config = dict(
    n_layer=10,
    d_model=768,
    n_head=8,
    n_kv_head=8,
    head_dim=96,
    d_mlp=3072,
    vocab_size=8192,
    activation='geglu',
    norm='layernorm',
    norm_place='pre',
    norm_eps=1e-06,
    positions='rope',
    rope_base=38100.0,
    rope_fraction=1.0,
    qk_norm=False,
    attn_scale=0.102,
    bias='none',
    tie_embeddings=False,
    parallel_block=True,
    init='normal',
    init_std_qkv=0.0193,
    init_std_o=0.0193,
    init_std_up=0.0193,
    init_std_down=0.0,
    optimizer='muon_variant',
    lr=0.00526,
    lr_mult_down=1.5,
    beta1=0.93,
    lr_head=0.0045,
    grad_clip=1.0,
    warmup_steps=200,
    schedule='wsd',
    decay_fraction=0.723,
    decay_shape='linear',
    final_lr_fraction=0.0,
    batch_tokens=131072,
    seq_len=1024,
    doc_mask=True,
    train_tokens=805300000,
    steps=6144,
    dataset='wikipedia_en',
)
Each number is 500 + 25 x the weight over its row's rms, rounded and kept within 0 to 999. Layers, rows and columns count from 0. Numbers have three digits each. The size before them is the row's rms in percent of the matrix's.

# layer 7 MLP down, 768x3072, rms 0.0368, rows 730-767, columns 2256-2303
100:473479558523515476497536469494453542488478565509498525485514500504511511528532482529497498509464494466486503528478463571496525474507497447486495
099:487468525506526471483534534465458490491475480539485492469473534473470472510505499478521461479514508497477513501527490447531539498568526456535474
101:515481516445472525459521481505460483454518538468552527491523501545465476447456480526456500498483477445479520522464488494489482507544487519477496
099:496464480486463499503542503499497493512514514452470506473456526488526531506462456537466478467531458478504445463489548511489461491517495485487518
100:473487526493460510500494508518482533507527482551494510494473498480510499499509508502477505475506517513485493476464495490456515482484509509452505
100:482532534514459513490469500511495537520517508505494468484495467528498495542479472467513475463498539535466512481507502500524481514531523487526480
100:504480471509522500474534474508491434485472461509501478556461491487467500495450473489478469478542450501469512496470511503468534485528523541517492
101:484502536540476498467483517492492479494453471509479474492517482502500513536528511515486473514496499518539475502500489496574489485491532500454536
099:515524513510504506493530491505489515527457509465512508478483517478475523488516519495520527475506547521511479533482506510524534463490477476496480
097:508467495555510523510494470504479532513446472465467524493517522462462514510544513474524510498483509455508509522519452517458489507481505537503544
102:499519474504520469488513523519560509482470505466508538492465507489541457468478497521500486513532540501503498468505474536490476486526523522534504
099:471513536510537535455524490518487480500499509510542505501468512466514467495469512488484505464483463503519559519516511522481496461527549528520476
101:512524523535521534474524477514482522519486468464533498489532524452489500492503523479459427505530508504478480508547528534482507504535463511496493
099:538500478506528553484465495450487508529528514503476491492554518506508514511508465464458493521472519488478482468463499476484528506493496521504463
098:571491477516541539528480485517490494519431461497515495500459504496499458518479527511513488488518508469480488508506510525504507462460507513513500
098:514500483504488530530498478469496529508519483532490558489522518495465502490479481465484461518515507461487487497546477502467525508483491494497525
101:497493483496481476520539511499508472485449440466510482510514508537499486534518534483457544513501512467498476508514472484559491439520475510479496
097:501552492506505482511511512494517482487468494510513542515524533539499484519509549539495506519550521510480524435513482485520515529510506508457501
098:486499486482529497544487493514523449548492444480478533518468474485512465508493523506515471552459488474524492496486550478497514474523529476512495
099:458537488462504492468489515494534546515490502508487471475504499503519506455518500509517506524497514464505491525493524492478538476464491543486485
104:500463439482547482506496504502512511478490491491547468513510514478489475497538463480488519493480500484489527556500509525449506487550500513488518
097:488473563498532509500493510509478527539502491502498501486481491528470478476514490495513533517486500513513493527444482568492466500517508481480489
099:510487459448513514556520510494501467500505468540508535524503532527524484467499494523479541487455503501507443480509505492468512486480526489508498
101:470484510492478469523523474494460470504490500534475503430521437464542508493515514490475519499492520451466520499500536475538524500518513492454516
101:520482509491535512530466511509543516494530480483529493502499517528496534526521493496470502486486486533550524502525469535516530521538488535532493
100:475518519569472502488529508517536517533495513491503491501489455500526518514513526560481490470467523499503497505518523512493462535501491500506516
105:485463486491456455544526466472501535530481541451505507511511474506542465529535494517477509532498463509482542510502511509496536485529485526478502
099:457502466524508529532505550493530520487459544507479541540469508487513505485486525526518540493498502455538489513513578516450478514453474521503467
098:472502503521490538497501490452478522450500499500504511514516506527505498496463481515493540477505478512501450489492446533529481441485524533479539
104:523504529489512495497461503496527478457520537543466506506554516478494507516465475493522515465510512471495510462503478485492515464539477501465518
099:514509519526530528505492497480528503498523508509518512479468492484496485478487530428508489483472511498484500453493524510483527539531511496485499
099:526554474479503505529526498546526469495481508501522513545511519520509499469512541492489535495530513511476505504526484557483469487491539473490466
099:526507514527527496488501513483525543535459516521491529484509528528502545457532541484481479475439522449498474473513505467491494518497498507498459
099:492506514481492547534533468499500477502486544478489478561495530514476528490562477464529518503482492517485468469481493517504476510518520506514459
098:528489482537479454550484537466500478479508505515477505442467516521493480484497517490529469504522500521516558477522488505469520533524480538480474
101:528491498511446530483513471499555490501518523489499537497504482501512552533471515484511513537541528484500473501530513494511505504447496516498499
099:480483490508506461517455513503506470421514486511499491463468476518488501463527495563503509517473500457544497498489474471491496503496539487535474
101:552471511494503481473479529476534499509492507487511488510469487469481513492490524512529490527500478470526526482459489489483514516488457492488470